From a checkpoint of a small transformer trained on Wikipedia.
Size: 15 layers, width 384, MLP 1536 SwiGLU, vocabulary 32000.
Architecture: RMSNorm before each block, rotary positions.
Each number is 128 + 32 x the weight over its row's rms, rounded and kept within 0 to 255. Layers, rows and columns count from 0. Numbers have three digits each. The size before them is the row's rms in percent of the matrix's.

# k: layer 9 attention key, 384x384, rms 0.0254, rows 203-249, columns 0-63
# q: layer 9 attention query, 384x384, rms 0.0254, rows 204-249, columns 0-63
k203 087:123167096091113194065167185155094125170178047122144121152123091117161120092124111112130107122111159125097083121202163124089145135123168161117117071124085130161163088136148139131100168157051158
q204 086:126111051174105127213118131069124117107189094091085146121184147160115144197106079121199089120133126137104161174127147133167084148101107136176156081127180125094133106076118117110090090121097130
k204 082:086117132145146119133152118150132100110170206109126150138114097144091124103193135084157156130101169115202151054064204088151073094207163115175149133135100069124118138127148131129153114145137103
q205 085:156163096104162144130078116132187146180097128124141130210075153043163166088083165155103125104110128115108085149113151065110123134175085141110142111127164074162115099085094096075103139118093149
k205 094:174104148111105031094072150152223112171138147125122104109111099127133146156089175101124187119135124125088105131128080160167151130100133150119151158042109108146146126136186157130158138129163157
q206 092:126109120117082121158122123125156096154149128152124117100203156068205149158060176156040189103121147068157155133153126119092102178145152106103106174159131148109118137098159152169047084120206151
k206 087:157120123195157112110087180127111070081104062149141116085180169148145142181163160115132158093134207144089107064124094125091112075109114119116133149147164172168125137176104171153144113147064135
q207 093:103137159095072181123098093150128146100178132152061119103162082120150078148133088127180063173102106145138119165161092139084072154159070149149086103077108055153208186135161127154164084107129146
k207 095:087137156120111171131118164139130099104124127143152172113207138153093106206088112143114092143063136118135122074163140124140086126145123099154095192089129129147129132206105138123171204186104165
q208 090:125073122133114139122130044085136197149103210140131154096128102111121098146113123101148126140113143155137125133162114152110142139125126142170131147134145148117064099100142132173101076234150099
k208 095:082140123130147187128125115181121060134184111135172120148152141123127065149123160131149164156091137154111151104153140127146122126143082102058093117130120134131116140152121137152101095104108090
q209 093:198116158105123149092146106103081133128114067121152166088098050166125133117095109124153156102085091063139145140168152122119187114078089149161153106093093101154132152136092080134117132144128143
k209 098:112118105165105149141116113081095144157158150207089180185146097114103124084162120138136109119103145120137089070135144172111144138088181137172079162151121113158135057150148124126070115110142096
q210 095:141125083155159102125178128126140073112140093061105126119077131132128096120166120070023109079132100184155104145126146136170180127133097085117104083061089077127125156112142142137148066123127081
k210 094:196159139173107095151112144121110167114060137111087053099107158100077113127113169127126133124157126090151080155083128138153139206096154121140082131077123147136155109108190112152138089130107176
q211 098:083116197098128158174182192091122163150091182108148129120133168166112094079148117099059141159148180134146086099200121132183148135140143149140121106176085115089121096104158203143115112171071104
k211 094:075152078155176125158166109158116071140171118122095128183155127095124092117190112125162136153146126153153116085108162199099093049132147163149139065187127158193118063187128092138134121151132099
q212 095:151105172112113150138133122162078121118150103138162124160123141082072181111142125113158157112148138083231097097163058111118168112136130178081150144158129145110044085122126181110108109074184173
k212 095:098084150147120129106133121085137130057090142111121141117130159138117101094159094148104099161177108123103158139112134145176191122107126114155181090118129113114082136028080093129104071106188125
q213 105:149130121097124095149106235105148185094131152099080108136098133132123126089092145205142140067107109091169153120159119099095108150090126192164142105099146081079199066113128141081088130118101158
k213 093:141155107189193122102115115132127136097183160145114109131168102178121163099101136187143148149125136102111147173119158139127135092161137081126087086114106089115179153153095139082161090140172129
q214 080:124179126137131158154062150136114198120133111104146131082145143167138118148153120121119152154145109133118120109146108136122121091097145100116185071127101145158109082150182111128119099120099113
k214 086:123139077115094181139160145171089114109159160112190152199129143129159095139150108104141121154152129127073192088177136155081132086083150146118109062136154131091120116149078112170139102113104171
q215 097:099223069119120170158132169122122111089178183150136141127122128121120135120151118183096132116117101165082180119103151041072108170121112098130151094111091105178121130164122125062126171065134114
k215 093:126109119075164120052124150111137130138099108047138151114074131122116111157085115107084081172130145100070122097144096167120138123166165120139150146126081109110093149091105131107135103111146126
q216 100:142103137152145131105207112112111136148109089170177166048088140112152135114152164132104152177083174108138093065050114148110135093091114081081124181184155174176094161147173157128127114148139099
k216 096:121132137158132108120098132159147102174080151134110141112118175076133167148151161075139148098083109147108105116130109140159144068118103148150156127105157140125097141191096082147170095120140117
q217 101:116084177135147155132116133191183193066121142147114164124158112113124134116106141088154177169135132101113083127188117099147077114123192193105117136132151161091137161117141148096131147150064134
k217 099:135134115163111123088198092083091118103119099101135050160118083143110114144111141121082164108072143117171168102146129138159136129127057161094124122163101113119128113145125051166134109162089159
q218 096:130144106165113065126090097145132155126061153154060131162141143137106179133105187189142133110091141119149184148152108134175104118065133196200145146144144081103102101173187121145075132131138081
k218 094:127165093181132144093149151175098170094161109090103110112133187092127134120172126136141098160096106094161111138138094128032181110134082169189115121173120118136140087106126160162146138199117109
q219 096:135151115159133155161122119151123070058131147149098155116130181068162123092096156150111120096173126219108185151123142218136112002197135067116167154084137144111127132121120077153150052133115103
k219 101:150136113115135098104125192132130160113147146164129121080138152140083195173064143186139084132128114126127053137088118146106115131122160147128153090028157104140112135120112177128150153127123143
q220 107:155108158080126101177115117170093122151109091103070108183122177141149090061181144099119096087112151116200072054152157083103094103147192132127142152152115163157095151141124175110097153143087115
k220 101:128186100066134106097098086167131081099234159144206118196135111150052053078118098103127077168147112077135166154159172170098188177144125108105120096122162099136114090125120078169163094113096147
q221 102:157137055124153137096105089102152102176176152117054096144168141094160110122197132130115124088135092167115154094127139208135119133123139066214132167138136116130189118114159147101124080123132097
k221 101:083072179168101102132119135094164138202063125136128151123118136160073141112109145132164132100197159130163127092129130090155135184151128136068144082113092154109112138142123100157157152130077111
q222 099:144084120157152148133078134114096146138165115177114148126150057159168087138103136169168130149171171157105087052111157111160072090185118066105116119153181154057159100173131098197169117108135098
k222 102:134103137130121143091114140081088150153125169171152131138006096108080072093098137141096130139146146110115148185177086123156179137161123106106137132163129122114085141130093087079131129150099161
q223 091:102117060136153138169082109140121091166194150087121089151140148101147183132104180161115077114141184191128143093106101132091078093185075083095139084107100109107177247127170114178119135111152113
k223 094:162130118144140103098159101151175169187143140159111150126111152172124143156027131182108195165099138154049141129081125111145094124181148144171071097054100119087102150144124132140164125133102155
q224 104:149143101127137146118170141174160165124133079154140207124158132087133073127153167108097171140138163093127118090146151121078154144137123119157065084183151174082108146121150129101144120157076097
k224 103:158133130138136104190148076178071116135144146190137167082129100141119103182139142121136118096140113134162113126159180092139177108150120160153146175181157121117112130122103140146122131163031091
q225 101:097156028097130108043046133112154090121112113086137116139087077093122156080149138159066162147093108110202097117128128129090074124138153129162134180174138156134137114196091096119053113177158146
k225 098:137115168169110191161111076080121180150114118138125150061143152118155161106130159087126096122125144077059113062111142160113164111137168172067146101127109132159091169142095100147142099106110162
q226 104:133078075141090070095100098114112141105100082153076128137087132121105122162145163092207139095071089164123120101192117154088137117057140170132176072129140135141102168072152079197124088209122139
k226 096:099135153097104149205123082091126113130134084068186142137129096084109133176170103137045115177136192114091172139167148147166165164144125112121101073109163060185187155104137123163117155120092103
q227 103:167161065166161152150090134097130174103140154116171092039140151195245148102140137163118082124070116121170163134117126124126143081137084075095158167098129134146171120143113116093120130142173141
k227 105:093144114136103103162093120108116056133132127169144147122134111153117090157106064124150125079107127124086129097125109124136092120139126062107107124091096122080128064153172131102141166141097088
q228 109:139126154135144177086134130089177052106129084134172141121099173158125126127111135158162112116117126118140122135103150147121211117162103161082093095130088147158073166135099118135139122131114130
k228 099:158127092118077160138173188146152139134116135136150122182177151066144160074122161115103172115104147135099096183112157142203106146096077152166175151118122170152084089135185129121086177096101118
q229 112:194124145170123111179144175124142125175131130151122082169127160112148139161138108152121108164121169110090085130121157118142045087088111123116139153137094175148121152185128164099120124165110144
k229 110:173141161090113088110099116167091215133136143185111071164083110136116113128162143171164115134161118129123090185110077123137066161129162115109108137115127103113145087116143120082089123109148189
q230 104:135150152113132111174145136107131158112138115053118195133160104102102115129104163150179124156108100089118122070150099143138057175126155158192088113079118135121124129135134112149108112108127123
k230 112:131056110095088128134135156160117141111154086147151135138103161116156150181129102108118109140122138074180208098135181097141115105122129159115109141118138096103146128125153137163144109131145107
q231 113:156138108110207100090160128116141121151149133163189146165073100169114102087098133154125079146082074131195107155111135151126110161072129148141141108151082140113081148067088130119074120167109168
k231 105:090214098152137126139119124129110135181136164145164126146145185132185130133125077135111109130157102101145087134159046086113081112102112160059159121091160165153083110151178100124145105064187158
q232 101:136198079165179138112070166096136103097130156187101095137168150172132101088123158154112135125127122102082165131159183169135072160103152137093127097153056157122135071126064099132110059130117122
k232 102:159117126141162132118109154134109108083078182071182132117105121130116196184141151164104143140119096102146096162124120150165129155076121089133133139119187171116134096120162088116130091100162128
q233 104:138109118150113127128196139151094091115089101123178131136114109131131157113120134190145129062173084101161088119124102097101093113141108136110113149119129098147116125161112144103128150107156125
k233 105:097127180110120148104127138106106123152148085205106164118154103123086105098128152120128151132132125134106114143139177166157128077112150168151090096121147187114156077120118114112097139195168130
q234 106:136113132141157098088144087107117053143108164134059161132060111141070096137106078151151119091115090095120131178105129107145137103151082145109156087107178095157163106124102130102157117105132128
k234 106:161078167173108084114110140118151187136201114067097182104083105092077102120105152166135173127111164178080124155130176118148138139151081125093119121173204158111117137126139146138146199100086087
q235 102:128172099112103141105147152099134165129170135199163089159155111182150152091070086120130169145118089103126158198129125146093060131101072132109118102189111076155152151153114157111085092130073076
k235 102:085101192098091122086081162137167108130071113152140108086127094123093109153115126117136105112136101140119123154140166114132119085118160127160085165112132138143121196108198125092121144109081107
q236 108:125103119081127140169173130112096146137155130107138129155208144163152112114127158128128132127143086122117142158107083141085091071126174134150148119128140143125130150130130149168110116144163097
k236 107:188127150164173138112169127143157114162135125114061130133105159151149135146136081123176122121123158078121122135109124108162142198136166121174152135157117126122132119109097161084159093134147162
q237 103:173117127096055182089124118160116170028126113104124143130142148118158131158143128128122151139125091105161152097123128132194120109111113174130119160111102169105141158115149126103056179072149146
k237 109:092190138121120157136125163141040144116119114137140134155180109186101092092125160104150138128114159125122097152108136148046222182145102087128151127132143135147172134095147121140131108073127165
q238 105:122141171140128102138092129129121121152143113122072120192109119093125126127139036128141140052091110129141135090126078187092145113105114124167179111109121124171037132131165162114119058146113147
k238 104:122148172091093131128147183153145159123149093091097117173187078122143106130127141101171134116075102087149190163142159141143109168131087074108129172106154137181194115106129112122119107132152193
q239 110:168151169141139090095073191109170102136090181112041147169089084172118085179154078110173142119143090116131089119136138120156131133167098103095116158175222169109135121153180169070138153072124135
k239 103:150138192099108095191129109172142151148145134145144106192139064151172113086135178131119072126149114100118167123175199082101115132089130091114140146127125139112172173144138142146167136173091142
q240 105:147142135137178090112103117087109139125192063094065162131161131086079165210110120098112105095110097136195117078155106104103189122144098141213173121127091149111076144151130182083139138132159100
k240 101:122115146116152072128184171028180175069189160154168111171143108128122093088059121091117086115141116185069140114143176092115120170168188112098133122162135142129119083110118070129137153135105129
q241 102:123128120107114082135129069104115102116150090141112087242148052100132097154117153105118096081145110144182178100137111167128156127133171149135112148134142162077125091116142117127138138190161177
k241 111:207085099119119111142089164126109097095129116089118136173146120167154059095105097105143084075078157157125103117199118083182117149158121151105167129127142128159151087140167031133105143137140128
q242 107:111160120150126135117113112176136120176124173140146105122153119148191130152103122118064142116180117134110112109149139106131103119135131134165083091111147042153127092130166098110064122195040103
k242 104:106160107132096088145117135136134133150107119148120141120097149104064106201132149117147114103178140117116087149055083149125168097127189172136096153102132088179122187140149199133099099175111150
q243 112:163066113099131076130098103118113161116142123168115107136127147151132131113143139151148134160090147141132074117124194112112155159141178136095086119072130188133139121140115119131150130108161115
k243 109:116096085088133152173131107141139127117191093148101118094139080151139178109115193133124117081097141085167130159147131142173148096127145134093138137138115176096098163098110136147108165077144073
q244 103:163204151090165107185158154092134080162116130114112073093129112086102102174127136176123188149089139120114126143131110124144160082189212126119125126096128144106178159074089126131164186074118195
k244 102:171103101185128103160105092153124152136135144142135080134115109153152163134154111118124112094071154178123097166150079107087104145140097101207117162087112072136152153139114136161144025166116142
q245 113:119113143089161172056126077107154112103120129031186167149093099190149100128143156143175141186149095148179159133134146144127101094168122186099089111112151114136120146143079100130127092115197143
k245 111:126093103110102157112167119112104149112186155057092127159129100088176169087122189143143117161092108138143095159136121105087137092125067137114151133123079146063099089151143147122090144109116099
q246 106:138154148164165162122173185139154100199068148107161069077134057076185142162076153152179166129107087153135091199107116113094114122189098127095111149089102191114092172066088121064153113115172095
k246 110:103090128119155153075164096132137062128121069220129088139146165122129085154111150071179073119086113123095118133156101133112098116076065104190064184147154183100178075142130148089129139121131091
q247 114:157106128093117139124066124071120083190202149113087122170134163154115101150085126093118166148159171078078076156100121093170114119124160126160133146153089103089157165161104115133172119100109123
k247 107:137164123096129149053125127087103100181149123194138124227080085147114158143095165111150131081131131102148088115112100163132095151154161180121070111150129150104098211118142105153179138131055103
q248 104:169165115152152154121142198128135118144141139151057095133111180165097151133150180064157121117082075119098141083098083182100115120122211073097140124113157095121171089135109067155174077107144090
k248 099:150150092143151115163123124159125136154082132112125168144152167091070133162154187187186123135156123156087166165153131196120075150104111116116121105145100161099114175163105063144167085101097137
q249 108:191124196101179125171133065140095116069083098175170111089123099126090122141142083077111156085107071146128118125168064126130129055191158183144089105120164137161102092064168116125153120089106121
k249 105:180132145153178130119123161137079078122109068076141121101103128142102095126185111110123174194119152088127116083174195171135140159158122086080081113130136165091150162102111115110148153106130144